config.yaml
activation: "gelu"
norm: "layernorm"
qk_norm: false
bias: "all"
lr: 0.000729
schedule: "wsd"
decay_fraction: 0.789
seq_len: 2048
Each number is 50 + 12 x the weight over its row's rms, rounded and kept within 0 to 99. Layers, rows and columns count from 0. The size before them is the row's rms in percent of the matrix's.

# up: layer 10 MLP up, 2048x512, rms 0.0356, rows 914-940, columns 384-511
# down: layer 10 MLP down (transposed), 2048x512, rms 0.0382, rows 914-940, columns 384-511
up914 105:55 23 56 69 23 48 56 66 58 48 52 45 44 50 48 55 28 60 62 62 52 38 29 37 74 34 42 59 46 61 57 40 25 51 62 56 50 52 59 56 40 74 46 60 47 59 55 51 64 56 52 75 37 47 47 57 35 64 50 43 47 88 40 40 60 41 57 52 58 50 58 58 32 53 54 55 51 39 40 55 47 61 43 49 59 57 38 50 32 38 65 75 70 56 51 37 56 56 47 38 52 43 38 54 68 80 51 48 44 36 61 62 71 46 58 69 29 54 24 79 59 48 75 35 31 60 55 43
down914 105:41 64 54 59 31 51 55 44 29 58 54 36 62 44 46 52 39 38 46 37 39 52 40 62 69 67 40 63 59 42 53 43 41 53 47 53 60 59 76 60 42 49 66 44 62 56 31 76 47 53 50 45 53 62 32 47 38 35 66 44 71 58 52 67 49 53 45 46 40 50 36 26 50 62 54 36 55 78 30 50 38 45 32 60 44 36 67 60 55 51 57 51 56 50 55 64 59 38 52 46 65 17 61 59 40 50 47 48 56 53 62 75 51 51 29 59 53 60 65 33 69 59 26 36 43 48 59 47
up915 102:52 39 41 59 59 62 56 39 48 54 61 44 31 36 66 31 75 64 47 50 61 48 49 31 49 60 56 25 56 55 47 60 52 65 45 32 54 43 74 36 42 43 54 40 29 52 39 43 33 54 70 70 45 35 56 17 60 64 43 64 57 45 40 48 65 47 68 50 64 77 41 59 26 31 55 43 47 48 51 81 39 55 43 36 48 19 28 58 25 39 47 46 57 63 53 58 59 40 33 24 39 76 42 54 55 53 53 42 68 37 61 71 64 53 37 39 52 63 69 75 41 37 54 57 64 63 37 38
down915 106:62 57 59 60 52 44 44 35 56 24 55 36 64 55 47 48 52 39 52 70 56 51 52 46 46 39 36 43 63 48 44 48 30 63 76 71 43 71 47 43 45 45 54 46 69 35 49 55 63 55 59 41 50 59 60 80 43 42 72 43 48 55 41 50 41 26 46 44 43 35 51 37 74 44 50 43 48 57 46 38 63 38 47 55 35 68 47 61 79 56 53 76 54 31 55 37 26 62 54 62 54 26 56 38 54 42 39 44 23 50 42 35 73 39 46 68 63 58 49 56 56 65 36 37 37 42 65 47
up916 104:61 59 64 26 58 58 41 40 58 47 64 42 32 35 36 39 51 45 25 45 59 60 56 70 60 35 45 44 51 44 48 49 57 37 43 61 34 65 30 54 42 65 64 66 72 46 51 52 52 81 30 61 55 54 61 30 43 43 34 53 57 51 46 49 68 70 58 49 60 31 60 54 51 39 62 21 49 49 47 53 36 54 43 47 69 43 47 34 31 26 61 59 53 38 42 83 34 70 68 29 27 56 56 54 44 63 32 48 57 48 63 49 42 83 43 30 44 51 54 28 43 38 55 53 43 43 55 62
down916 102:46 68 37 44 50 51 64 57 53 48 36 54 25 34 53 25 38 57 64 46 39 45 61 32 60 39 39 52 55 63 44 52 55 41 54 42 51 56 61 57 49 48 36 48 48 42 67 55 58 23 55 59 49 41 57 58 55 66 69 40 71 43 49 48 24 49 57 43 61 56 50 54 36 20 58 59 60 49 57 25 47 27 70 79 37 47 74 28 64 54 36 52 67 80 50 50 52 53 42 67 46 30 42 46 54 38 47 44 40 32 62 35 61 09 61 52 38 56 46 65 43 53 52 54 55 45 62 46
up917 099:47 47 38 67 55 46 16 66 26 54 31 63 48 65 66 56 48 50 49 67 62 63 65 48 70 31 53 48 47 43 38 47 41 42 48 47 36 63 40 64 69 49 63 64 43 40 49 42 33 36 60 52 47 61 61 50 53 43 44 42 60 57 57 22 48 38 26 43 37 44 57 52 36 57 58 67 47 60 55 41 55 57 57 47 44 48 59 53 27 54 68 57 49 71 57 38 60 52 44 31 39 36 42 46 68 44 41 46 50 47 58 47 44 67 32 41 30 56 54 61 51 45 42 52 59 46 65 67
down917 101:37 39 64 54 65 31 63 64 72 33 57 49 60 67 65 45 64 64 53 65 55 59 48 45 45 54 69 40 66 36 67 45 66 51 75 62 56 38 61 50 34 66 41 42 71 56 68 66 52 51 36 56 47 21 44 60 38 48 50 35 43 43 45 33 49 42 56 46 44 49 51 43 55 56 41 40 59 62 54 42 36 37 32 62 62 43 38 48 60 68 59 34 43 49 51 31 53 38 66 44 68 66 64 64 61 43 46 48 53 43 50 51 66 60 76 45 55 40 38 30 38 43 45 52 57 50 56 42
up918 099:85 42 33 60 29 55 75 74 36 58 38 57 53 57 44 38 34 65 50 40 50 63 44 47 61 53 47 81 62 80 59 46 60 54 57 50 27 51 25 47 62 35 38 41 53 56 66 44 27 70 50 40 42 42 55 34 40 45 43 32 67 39 60 47 53 51 42 63 51 54 53 45 64 48 53 77 35 56 73 48 47 40 51 55 48 64 45 39 57 54 57 61 35 34 87 22 43 45 25 47 32 35 44 51 53 42 31 52 64 62 67 42 38 41 54 57 61 43 35 63 48 44 49 46 43 45 52 71
down918 099:38 70 51 42 46 43 38 38 67 51 52 32 50 56 62 58 55 68 55 17 47 19 32 56 33 33 77 48 28 59 50 48 59 67 49 19 73 76 66 48 55 30 63 61 50 52 47 42 66 51 48 43 34 57 66 43 61 47 45 73 63 55 32 55 63 70 52 48 32 60 60 69 36 48 52 37 52 24 41 52 63 65 82 41 73 69 48 18 46 70 37 38 72 43 60 51 41 30 32 39 55 56 36 49 41 59 60 53 34 49 72 54 57 48 56 55 57 42 56 35 39 50 42 57 70 53 25 41
up919 106:40 43 49 67 46 47 65 62 64 57 74 59 53 50 41 61 50 70 51 31 38 36 50 73 45 56 45 40 59 61 53 56 47 65 49 55 68 58 58 56 44 49 40 84 67 67 63 51 32 52 44 50 46 45 69 21 44 43 28 56 51 51 41 42 50 56 54 46 48 42 37 38 48 19 56 50 34 47 60 59 57 51 27 51 81 53 48 24 64 61 34 62 47 36 48 56 53 56 53 53 45 73 46 53 46 59 68 49 76 27 38 51 38 42 54 60 33 40 51 57 71 62 56 61 38 58 54 60
down919 121:20 51 37 74 55 45 66 60 41 53 56 56 79 42 60 59 22 48 58 45 50 62 35 64 58 58 36 59 62 32 59 48 39 50 56 47 59 52 61 52 43 58 44 38 47 71 53 45 55 65 61 63 38 42 49 40 34 37 45 36 59 55 45 56 51 47 43 67 55 54 68 58 39 35 39 69 36 52 56 48 35 42 70 48 62 55 52 56 44 46 37 57 49 54 41 52 31 79 46 36 59 54 42 55 57 49 34 54 77 58 46 53 43 56 43 34 29 56 55 50 45 60 28 37 41 59 55 62
up920 100:36 56 44 64 33 46 56 47 32 45 63 55 62 37 50 41 48 61 15 28 43 51 65 32 66 41 57 50 58 76 69 46 49 47 60 47 42 67 51 49 66 70 20 42 56 43 51 34 67 47 59 40 47 55 61 55 50 54 64 46 45 38 33 35 62 54 49 49 41 69 70 38 38 70 46 60 39 50 35 52 40 55 44 62 58 57 38 31 63 49 80 55 36 53 43 45 69 52 43 31 45 45 45 58 32 60 52 45 30 40 33 55 49 53 47 38 31 49 55 56 53 60 57 63 56 35 46 49
down920 099:49 33 78 48 64 56 50 48 51 54 35 49 49 62 68 52 58 43 43 12 44 79 43 51 60 42 40 42 24 65 48 71 25 24 53 23 50 48 48 33 67 20 64 30 60 58 68 74 54 37 52 53 61 52 49 48 33 50 62 53 30 50 53 36 48 51 49 55 56 66 66 57 60 44 52 40 53 55 66 49 49 50 47 52 57 58 42 44 39 69 63 52 58 62 86 35 49 29 70 36 46 59 55 49 59 48 43 55 57 29 34 45 54 63 55 47 53 64 41 47 32 70 59 50 47 54 64 54
up921 104:50 50 42 48 49 53 64 67 48 50 61 56 53 45 38 38 58 44 68 65 52 67 67 36 40 39 46 71 50 77 51 22 41 60 76 50 49 47 51 54 43 44 49 47 41 65 41 41 85 43 70 38 83 41 38 45 51 48 64 43 44 51 51 55 51 56 29 41 54 57 84 37 43 59 38 53 35 51 41 42 38 46 45 59 52 53 40 56 42 44 40 42 58 41 39 36 64 72 51 31 47 55 41 21 52 39 55 52 42 75 41 41 66 46 39 47 45 72 45 76 71 72 56 28 69 58 57 59
down921 103:56 51 45 41 49 55 37 46 63 32 56 45 47 42 43 48 27 74 65 58 64 58 49 45 62 43 39 56 50 54 43 54 62 24 48 41 72 46 53 41 62 82 73 63 50 52 66 57 52 57 60 30 65 46 49 51 61 60 36 68 29 40 76 32 54 60 43 54 55 69 46 60 65 49 37 40 48 38 57 16 71 35 39 73 58 52 40 63 41 55 49 42 73 68 73 47 44 30 53 55 55 66 35 44 60 55 59 57 60 43 42 09 49 56 69 49 50 53 47 47 71 53 46 66 66 40 57 43
up922 099:39 49 63 71 33 43 67 57 39 63 48 30 47 67 63 53 83 42 65 30 30 51 74 44 57 50 59 35 50 56 46 62 33 38 75 39 55 35 55 66 49 54 28 35 39 51 62 60 60 50 62 44 48 50 60 47 56 52 51 49 36 57 44 37 75 62 49 62 45 47 51 42 23 33 38 53 46 56 33 42 45 48 47 48 53 54 52 53 48 46 52 60 43 50 62 46 40 50 49 52 47 48 37 39 47 76 38 71 31 57 37 59 35 63 45 70 58 41 57 67 60 66 41 57 52 49 40 27
down922 099:71 53 56 57 60 57 43 53 40 41 38 50 56 51 46 47 74 48 48 65 39 42 44 51 61 51 58 47 49 61 32 46 49 62 61 34 49 42 51 54 61 27 48 37 75 53 75 73 52 55 24 44 52 36 68 23 28 60 57 49 61 47 64 66 68 39 37 48 58 30 55 52 44 72 45 59 78 49 32 35 48 52 38 58 71 46 51 37 57 50 44 67 51 50 39 40 50 61 71 46 54 51 52 51 42 47 41 67 48 47 54 48 64 44 46 46 55 48 48 36 38 58 46 69 66 35 61 42
up923 089:49 58 45 64 29 59 63 63 46 52 61 70 75 74 48 60 28 62 65 59 43 71 71 56 52 65 38 43 60 82 64 41 54 34 67 68 62 79 53 58 20 43 50 54 31 65 49 62 66 58 61 47 51 59 32 49 58 50 57 69 45 55 65 44 35 41 49 49 25 54 68 58 43 53 46 32 44 81 59 29 49 68 49 60 46 60 57 61 61 57 26 41 80 39 68 30 48 43 28 53 66 24 46 56 48 58 73 51 69 56 59 46 61 36 49 56 37 46 58 47 51 58 40 60 61 42 35 51
down923 087:63 47 41 52 70 35 51 61 51 46 42 31 23 40 55 47 57 35 42 52 35 27 43 43 58 38 55 81 49 30 52 60 42 54 30 34 51 53 47 51 73 59 45 50 44 42 46 47 44 45 39 69 37 44 54 56 52 56 47 56 49 33 36 52 79 50 58 37 58 57 48 37 29 34 40 52 43 36 45 64 43 41 53 35 45 50 45 36 47 34 63 78 39 55 13 51 44 66 76 41 39 72 39 59 53 42 28 72 34 65 38 41 40 45 57 47 41 49 49 54 57 38 73 53 45 62 57 39
up924 094:55 63 58 48 38 35 49 33 28 60 34 50 46 49 48 48 41 34 65 58 40 56 48 27 51 51 46 50 48 69 43 37 61 48 55 51 62 45 30 62 40 59 45 71 47 52 71 68 41 60 54 60 61 61 56 28 62 48 35 38 63 74 47 55 40 36 47 55 70 46 47 57 55 62 57 54 46 54 46 60 48 67 44 66 37 80 77 24 36 47 64 44 62 69 47 35 34 40 33 60 44 48 67 49 36 59 61 36 59 48 48 47 49 54 44 45 37 60 55 63 56 54 30 45 66 42 75 47
down924 096:50 70 61 65 47 40 36 63 59 49 36 54 51 64 54 69 38 50 44 58 63 47 57 58 42 29 43 53 45 78 58 42 55 59 36 47 66 56 44 52 44 24 43 51 45 32 41 37 48 59 63 52 39 75 53 51 51 58 57 61 45 50 49 46 44 57 69 51 43 40 52 60 60 32 46 34 66 44 47 57 58 56 42 58 70 46 52 62 39 59 62 50 38 42 44 57 35 46 59 39 59 52 54 61 47 52 38 47 42 38 50 67 46 24 53 21 60 61 47 55 42 71 45 38 27 53 47 60
up925 087:40 53 45 49 73 24 58 56 41 46 55 33 53 52 48 52 60 42 55 28 55 36 33 36 34 69 68 39 48 74 38 40 48 56 48 41 53 65 39 34 58 47 44 55 34 53 48 57 50 44 75 62 56 52 33 44 56 29 48 58 63 45 60 58 42 49 46 58 50 73 52 54 49 55 55 68 31 67 42 46 38 60 49 49 41 57 47 52 80 49 45 43 50 56 56 68 57 47 55 63 60 45 51 38 56 65 39 70 38 59 44 51 54 47 49 36 33 62 60 44 34 51 59 53 49 31 75 44
down925 088:54 57 52 59 52 47 44 37 53 41 62 43 26 68 68 33 72 44 60 25 54 55 40 50 59 69 69 55 31 53 27 83 39 73 23 61 64 41 64 41 55 58 40 35 53 42 51 53 36 54 55 49 51 49 50 46 45 42 66 52 55 46 42 47 53 54 69 77 58 48 45 47 66 60 66 37 50 53 47 43 53 59 44 34 39 44 18 44 74 45 28 49 45 51 55 58 45 52 68 58 54 71 51 51 50 42 39 62 44 37 52 60 58 42 51 71 33 62 43 58 48 41 67 75 57 41 55 56
up926 094:34 43 64 72 56 55 49 59 43 57 64 60 45 51 45 41 55 52 58 47 54 28 75 47 65 33 41 47 57 41 63 53 50 43 60 49 63 46 44 59 65 49 38 37 61 40 40 29 72 45 46 45 54 33 47 41 31 50 51 68 37 57 58 28 70 75 43 58 49 40 42 74 50 42 47 57 60 41 64 56 43 48 56 64 59 51 38 43 49 52 53 48 45 60 70 16 51 41 48 57 45 61 52 46 52 41 47 69 45 54 80 60 69 57 45 60 73 56 58 57 48 53 72 27 53 36 48 41
down926 096:49 35 59 54 41 44 58 37 48 41 56 46 62 48 49 48 38 56 49 61 30 74 41 63 32 57 62 31 52 53 49 67 27 49 46 47 62 56 40 59 56 32 34 41 25 63 56 53 30 53 51 64 67 47 48 67 54 55 45 33 59 48 53 31 56 39 56 50 38 56 56 70 44 57 48 34 49 59 57 35 49 51 39 51 61 56 67 58 59 47 67 54 23 47 48 48 49 62 72 61 62 28 31 61 64 60 49 50 49 47 42 55 12 39 29 59 37 50 48 43 61 29 11 55 46 57 45 44
up927 099:40 44 54 59 41 48 63 51 65 46 49 44 53 50 31 29 48 61 50 36 69 42 51 50 44 30 36 57 53 47 61 72 50 70 47 45 40 57 64 51 48 64 44 29 41 46 46 44 57 41 46 40 59 44 41 30 74 35 54 51 47 53 47 44 57 62 36 51 80 49 36 35 56 37 39 63 55 37 33 47 38 58 57 46 46 48 42 52 63 34 66 52 54 43 47 55 67 55 41 51 56 39 54 45 44 58 35 48 42 83 53 46 59 67 44 45 55 59 57 66 57 32 55 73 47 53 52 49
down927 101:45 48 45 35 52 57 44 58 50 56 65 60 40 50 61 48 47 41 54 59 33 38 45 42 41 59 38 34 53 39 58 50 30 28 47 54 56 54 61 54 50 44 41 64 55 35 73 54 57 33 55 59 44 48 61 52 56 55 53 49 60 63 62 42 59 45 38 32 32 39 53 56 48 71 67 54 39 61 53 58 43 47 27 48 55 69 43 49 31 26 40 52 45 55 52 47 54 52 72 29 54 53 54 61 63 46 43 32 32 26 45 58 21 64 56 58 36 56 53 55 64 34 51 36 35 28 38 48
up928 106:40 43 52 48 34 49 60 46 57 41 37 55 57 46 70 45 51 68 49 33 45 65 60 48 39 61 60 58 57 51 67 79 36 47 40 60 30 57 57 52 46 42 62 62 35 35 31 56 46 63 67 25 42 53 28 40 48 23 51 33 49 55 56 45 37 53 34 63 51 52 38 30 35 43 56 45 41 49 51 52 40 42 50 60 49 59 63 55 56 47 53 62 50 54 54 50 49 65 36 49 36 49 28 32 27 32 46 34 78 41 68 60 55 61 56 69 64 51 58 53 52 64 69 70 66 33 67 70
down928 107:20 67 63 42 41 49 45 50 72 46 42 67 62 35 28 62 46 43 51 46 68 26 34 51 38 38 34 53 57 37 60 72 47 31 47 57 27 79 71 38 58 63 62 41 42 54 40 47 45 57 61 54 66 63 50 55 32 43 61 71 68 57 37 63 49 57 41 52 27 63 31 63 50 69 40 83 67 45 46 55 37 58 16 44 48 45 61 80 68 50 36 30 55 61 62 49 44 35 55 40 50 68 58 39 47 47 65 40 58 53 57 49 37 58 50 55 45 48 53 62 47 37 61 53 40 54 35 38
up929 102:34 23 48 57 64 52 55 53 58 62 48 42 39 49 52 45 68 54 39 65 40 34 41 36 26 70 54 47 53 32 66 57 29 46 51 39 39 65 72 62 28 36 41 62 54 48 67 65 47 63 55 55 37 42 70 22 72 42 35 24 66 32 72 66 34 66 76 37 51 50 35 34 49 51 53 71 49 56 45 39 48 65 38 47 62 46 66 70 29 41 51 54 32 64 33 46 44 67 35 50 66 30 50 50 56 52 47 85 51 44 49 53 45 40 44 56 52 26 57 68 55 54 28 73 71 34 48 67
down929 103:45 39 60 46 58 31 49 26 69 43 43 29 51 46 45 26 65 49 52 29 58 53 41 46 44 44 12 43 22 68 42 45 36 44 37 47 33 48 55 71 62 37 52 47 36 52 54 55 58 62 63 70 55 48 74 25 51 52 70 51 18 57 59 42 52 26 55 38 54 45 49 55 54 40 42 60 54 48 43 58 53 41 57 63 68 47 60 67 42 40 48 55 69 57 44 44 23 48 51 40 43 50 46 41 19 46 52 55 47 63 52 71 33 40 46 47 52 51 38 44 71 46 48 59 48 24 59 16
up930 098:46 55 53 58 57 56 34 53 53 55 51 48 60 43 49 77 45 49 50 60 78 36 32 65 41 56 57 42 79 44 42 68 46 37 75 39 53 64 35 53 36 48 48 75 58 34 70 34 46 56 75 54 43 41 54 37 49 30 58 68 42 44 45 47 48 50 51 45 56 58 52 47 62 34 51 53 45 41 51 60 51 52 43 45 50 52 42 53 47 59 40 42 45 49 49 46 32 57 44 42 50 47 55 39 49 65 67 53 60 51 61 56 54 46 50 67 70 57 47 60 56 61 28 46 43 46 74 58
down930 088:57 47 46 45 39 40 49 31 51 73 18 51 61 60 41 48 49 44 44 63 55 51 41 56 67 64 63 48 31 40 32 49 50 45 31 47 23 54 50 53 45 58 45 41 51 38 39 48 52 46 42 38 62 73 44 62 34 42 53 67 32 39 67 69 22 56 80 50 60 64 62 52 54 51 42 65 74 41 50 37 62 35 57 50 59 53 34 62 60 81 55 52 48 62 47 26 59 54 72 29 45 49 53 67 51 52 61 57 44 57 48 50 47 51 54 50 54 52 55 56 54 45 48 42 35 57 46 71
up931 099:40 71 25 63 50 57 49 49 35 52 42 59 30 41 48 56 55 63 58 58 55 38 34 46 56 62 46 64 47 43 55 72 36 28 58 67 41 38 45 58 53 64 52 51 62 64 62 76 58 45 68 43 41 55 55 29 39 38 56 43 73 26 59 39 51 51 58 61 67 65 48 57 57 61 53 40 51 64 70 45 47 52 51 59 38 69 33 42 54 49 60 35 59 46 59 53 58 47 38 46 77 51 58 53 61 50 39 54 61 72 43 48 49 56 39 58 52 19 53 50 42 51 37 40 58 24 53 60
down931 094:52 50 53 48 37 57 61 50 75 43 66 67 61 44 36 50 44 69 55 37 49 55 69 40 42 66 62 30 48 40 44 40 74 63 18 33 67 41 42 38 69 43 58 60 51 51 47 39 27 59 29 45 41 52 10 47 42 56 61 50 53 72 50 55 43 41 54 53 43 43 46 40 35 38 46 48 58 50 47 58 54 54 97 42 49 53 51 50 37 40 42 78 43 66 31 51 52 46 36 23 32 63 59 52 58 50 51 45 57 57 58 53 13 56 73 62 60 50 65 60 50 30 39 49 43 51 54 46
up932 101:55 54 52 45 34 17 63 66 50 40 47 64 22 27 69 43 67 51 43 62 43 59 61 53 71 29 11 41 55 42 68 58 50 63 61 61 51 82 49 64 34 55 27 45 47 60 56 55 53 40 45 41 52 48 37 37 60 48 62 21 76 47 71 43 62 50 47 71 56 57 36 52 41 25 55 47 52 67 47 45 49 55 51 63 57 56 54 47 28 44 60 57 33 54 51 53 69 51 65 55 47 38 31 72 36 54 53 51 62 40 56 55 49 61 24 42 51 56 50 33 54 48 71 39 59 37 53 43
down932 095:54 48 53 56 67 51 30 51 62 46 46 57 64 57 38 59 59 40 40 43 50 59 07 40 44 47 72 65 13 51 60 39 35 55 48 60 46 55 60 19 46 27 49 71 46 28 61 56 48 53 56 67 46 49 47 42 47 52 66 64 48 64 45 76 59 32 39 56 58 46 48 52 44 38 53 59 44 56 47 65 40 54 68 71 59 28 54 26 68 56 62 34 78 70 56 39 74 59 52 37 51 51 65 58 51 35 39 19 50 47 56 53 52 57 63 56 43 41 53 51 40 57 54 75 34 48 56 51
up933 101:41 33 55 61 53 48 33 47 44 51 60 29 22 67 62 41 49 48 38 73 60 44 53 66 14 49 65 54 49 36 48 37 56 56 63 27 62 56 60 23 62 27 55 53 36 51 45 41 51 71 67 60 45 69 41 38 48 51 27 38 55 54 54 48 39 47 55 56 57 35 56 31 34 60 48 50 40 59 49 44 57 39 31 41 79 42 49 53 55 39 44 57 52 51 75 43 28 43 36 44 65 38 49 43 45 81 37 53 69 50 60 68 28 63 54 48 64 27 51 60 59 43 45 68 49 51 55 65
down933 103:50 48 48 61 45 37 41 67 58 32 44 60 36 73 61 69 22 42 66 42 38 73 49 57 46 60 47 34 75 42 43 52 34 53 60 33 45 45 52 57 51 55 64 61 45 60 52 56 49 62 48 60 47 54 33 47 41 27 52 48 62 67 44 67 59 41 49 43 35 49 55 35 55 40 44 51 66 39 47 35 55 59 55 64 45 63 42 48 57 54 40 48 48 48 48 43 54 45 39 43 32 60 45 48 38 48 47 58 62 66 30 52 65 45 57 61 36 47 30 42 52 56 60 58 59 41 47 55
up934 096:62 58 55 49 45 61 59 44 47 75 45 58 51 52 60 68 64 45 37 62 37 56 58 29 53 64 80 46 54 53 48 61 37 49 59 39 42 68 52 46 66 69 28 41 62 40 29 69 50 63 56 47 49 83 36 29 48 27 66 39 43 38 70 57 67 41 43 45 46 44 52 46 22 61 45 42 34 43 38 54 51 30 23 57 41 46 33 51 61 49 46 64 51 75 65 34 53 55 41 48 42 71 52 47 30 82 41 34 56 40 67 47 43 58 50 57 55 63 57 51 59 60 37 50 35 42 45 29
down934 097:49 35 47 43 41 51 40 61 68 37 49 44 59 70 44 60 45 50 41 47 71 88 61 42 42 41 68 61 48 65 39 39 65 52 72 41 48 35 81 71 56 42 55 56 56 58 39 63 47 63 38 59 50 42 35 51 54 65 31 58 37 16 45 35 55 51 51 49 40 52 31 42 60 31 42 56 54 30 44 49 77 62 33 51 47 62 37 53 45 61 51 66 49 46 59 44 46 61 60 35 39 71 46 29 53 43 68 48 77 54 48 63 76 49 67 48 53 42 44 53 27 69 50 55 50 60 54 20
up935 097:57 66 48 44 30 56 37 54 61 49 41 48 46 38 60 56 65 74 16 46 66 54 52 57 53 51 44 34 59 47 38 29 55 29 66 32 59 63 50 42 56 39 22 33 43 52 64 28 69 54 70 40 58 37 24 49 49 43 52 53 42 54 39 37 39 56 42 48 37 35 48 52 51 62 50 27 60 39 42 57 28 63 43 26 29 57 60 51 42 35 61 52 50 48 55 72 42 54 67 22 57 60 44 56 52 47 69 49 46 51 64 54 63 67 57 51 43 49 63 39 60 58 33 39 49 45 51 58
down935 094:45 50 50 65 52 56 51 33 51 58 37 46 37 68 40 53 19 60 48 40 59 40 52 41 46 38 32 17 46 50 43 75 44 61 46 49 56 56 45 53 42 46 52 61 33 57 61 54 56 31 31 36 36 62 47 50 55 68 62 72 33 51 30 52 49 32 53 74 63 69 55 64 40 74 38 61 68 61 60 44 69 45 83 35 31 50 24 44 56 57 43 42 35 52 29 46 50 51 38 52 40 45 43 40 59 56 62 45 41 33 49 51 49 08 58 31 41 50 34 31 51 65 47 56 49 43 47 45
up936 095:49 43 48 49 25 59 62 54 48 51 47 40 65 47 50 69 67 33 27 44 44 27 53 72 47 54 52 57 48 59 35 48 29 37 69 53 54 49 64 43 46 50 36 41 57 29 37 42 65 70 46 36 90 66 57 65 36 43 39 70 49 44 35 46 67 52 48 63 41 66 55 36 35 41 61 41 35 76 65 67 50 51 49 54 40 61 42 63 50 52 41 38 52 49 79 53 44 54 50 51 33 68 40 48 53 48 56 44 63 54 45 51 63 59 63 43 52 34 37 57 58 61 62 41 57 44 42 48
down936 094:49 41 66 64 45 43 44 38 72 44 51 38 58 42 58 61 50 55 47 40 70 48 41 63 39 25 41 34 62 51 75 40 37 46 33 60 28 52 75 57 31 50 47 41 45 59 44 52 52 57 59 57 40 50 36 51 43 38 62 67 42 48 61 47 59 74 26 45 45 49 35 62 34 43 65 61 62 48 46 62 35 31 83 43 50 46 58 47 47 42 51 81 56 57 68 44 57 58 56 30 62 64 64 47 55 46 49 54 53 52 58 33 48 53 46 41 34 61 44 39 57 37 42 58 47 40 58 48
up937 098:34 62 53 35 63 33 48 35 60 53 50 83 60 41 35 57 59 44 52 63 35 42 52 50 58 42 42 54 56 63 82 45 48 47 68 72 51 47 60 36 49 27 60 63 48 29 49 52 48 56 37 54 67 50 55 36 36 41 50 43 57 39 40 54 48 56 31 55 54 44 46 53 26 38 41 49 52 65 58 36 72 50 51 35 52 72 64 37 62 63 48 58 57 58 51 34 43 57 55 58 30 55 60 47 43 63 15 63 33 56 49 39 31 53 33 33 82 48 62 46 72 39 56 41 52 60 53 65
down937 097:67 40 60 40 56 54 27 40 71 67 30 37 43 55 42 49 50 55 46 41 54 55 40 46 49 57 58 50 56 61 45 39 27 58 52 52 52 54 41 52 62 41 50 64 47 41 71 55 76 44 36 66 30 63 28 42 38 65 67 43 57 45 61 60 41 29 52 56 45 44 51 37 39 59 56 51 32 62 54 49 68 69 68 54 45 64 37 39 59 31 47 62 46 64 33 52 58 58 32 41 40 39 45 40 52 59 51 55 25 79 47 56 70 47 47 48 43 73 60 49 49 41 70 49 61 54 34 50
up938 096:48 41 53 37 51 41 55 35 38 52 65 48 34 38 52 36 53 60 50 38 63 44 71 42 53 50 46 49 43 50 58 48 55 53 49 57 51 59 66 42 42 34 44 32 60 23 48 57 38 33 30 57 57 49 48 46 43 40 40 36 41 45 59 44 41 37 52 51 59 58 44 61 34 56 54 38 47 67 49 55 34 38 38 54 47 22 50 55 56 52 73 53 44 46 53 75 34 39 50 27 45 43 67 46 37 49 40 47 53 51 45 63 38 61 40 42 61 41 30 46 48 50 75 55 43 59 74 18
down938 089:31 38 54 40 57 47 44 52 42 35 45 63 44 53 34 54 53 63 55 62 48 53 49 54 44 58 64 32 51 34 45 59 41 47 48 66 51 50 51 46 54 51 47 53 47 47 38 65 65 52 50 33 50 63 29 43 53 36 78 59 41 44 46 48 69 49 57 28 41 52 48 76 54 54 56 53 48 31 64 43 47 75 52 53 45 36 58 31 51 51 20 46 69 42 60 37 43 41 58 52 29 63 48 59 52 63 44 57 38 39 58 42 42 64 70 73 56 48 54 55 44 55 48 43 40 29 41 66
up939 089:65 57 61 62 59 33 56 41 41 56 51 70 39 61 56 32 36 60 52 38 60 50 59 57 44 18 44 64 52 41 73 40 37 63 57 55 62 33 63 60 59 61 58 58 43 51 50 71 64 41 28 55 56 70 69 51 58 74 48 58 55 64 38 45 37 74 42 46 55 40 44 56 29 34 47 49 52 57 46 47 64 68 44 49 33 43 50 54 52 28 38 46 54 82 33 43 60 44 49 49 40 55 55 44 37 50 40 43 74 56 43 53 51 45 52 40 41 51 60 52 54 61 52 40 59 34 34 40
down939 089:66 41 63 59 33 69 26 44 48 42 43 82 61 68 55 49 44 60 48 47 73 44 51 47 56 32 42 51 55 43 33 39 34 51 74 75 70 69 39 50 55 32 72 47 43 64 64 51 40 64 46 51 59 43 69 34 57 51 70 73 47 51 58 43 36 56 41 35 45 51 17 41 23 61 45 52 61 46 63 61 71 53 31 56 84 57 39 61 69 69 52 41 70 66 47 47 37 36 36 43 39 33 40 45 36 36 35 40 62 31 49 38 75 51 63 45 71 60 58 58 52 48 70 56 69 59 56 61
up940 092:57 51 53 65 39 41 58 57 39 51 64 32 53 56 53 50 57 66 26 50 56 40 48 45 40 42 44 29 42 43 57 62 43 48 42 36 31 53 46 51 34 42 37 45 59 55 54 55 62 53 75 60 46 50 70 60 48 54 60 30 39 40 54 40 75 49 34 52 37 43 77 23 25 50 62 47 72 68 73 41 41 44 40 60 47 32 41 59 71 30 48 66 50 53 57 50 59 58 39 59 66 40 56 63 42 39 39 37 45 68 33 35 43 45 44 42 39 52 23 51 50 36 82 81 40 40 50 39
down940 093:23 60 45 44 52 49 42 61 64 43 69 50 59 60 46 66 38 46 74 55 50 42 42 54 48 62 64 43 43 69 57 35 62 33 59 43 39 34 59 55 55 47 48 62 51 49 33 45 27 48 44 45 52 68 51 53 54 58 50 45 41 47 38 45 58 48 62 61 59 50 51 47 64 48 40 59 45 14 50 60 46 47 34 57 84 64 33 51 57 46 34 48 32 49 58 24 47 36 42 44 47 47 58 24 57 62 49 58 66 49 66 50 66 65 71 61 75 51 56 65 63 47 61 43 68 59 52 49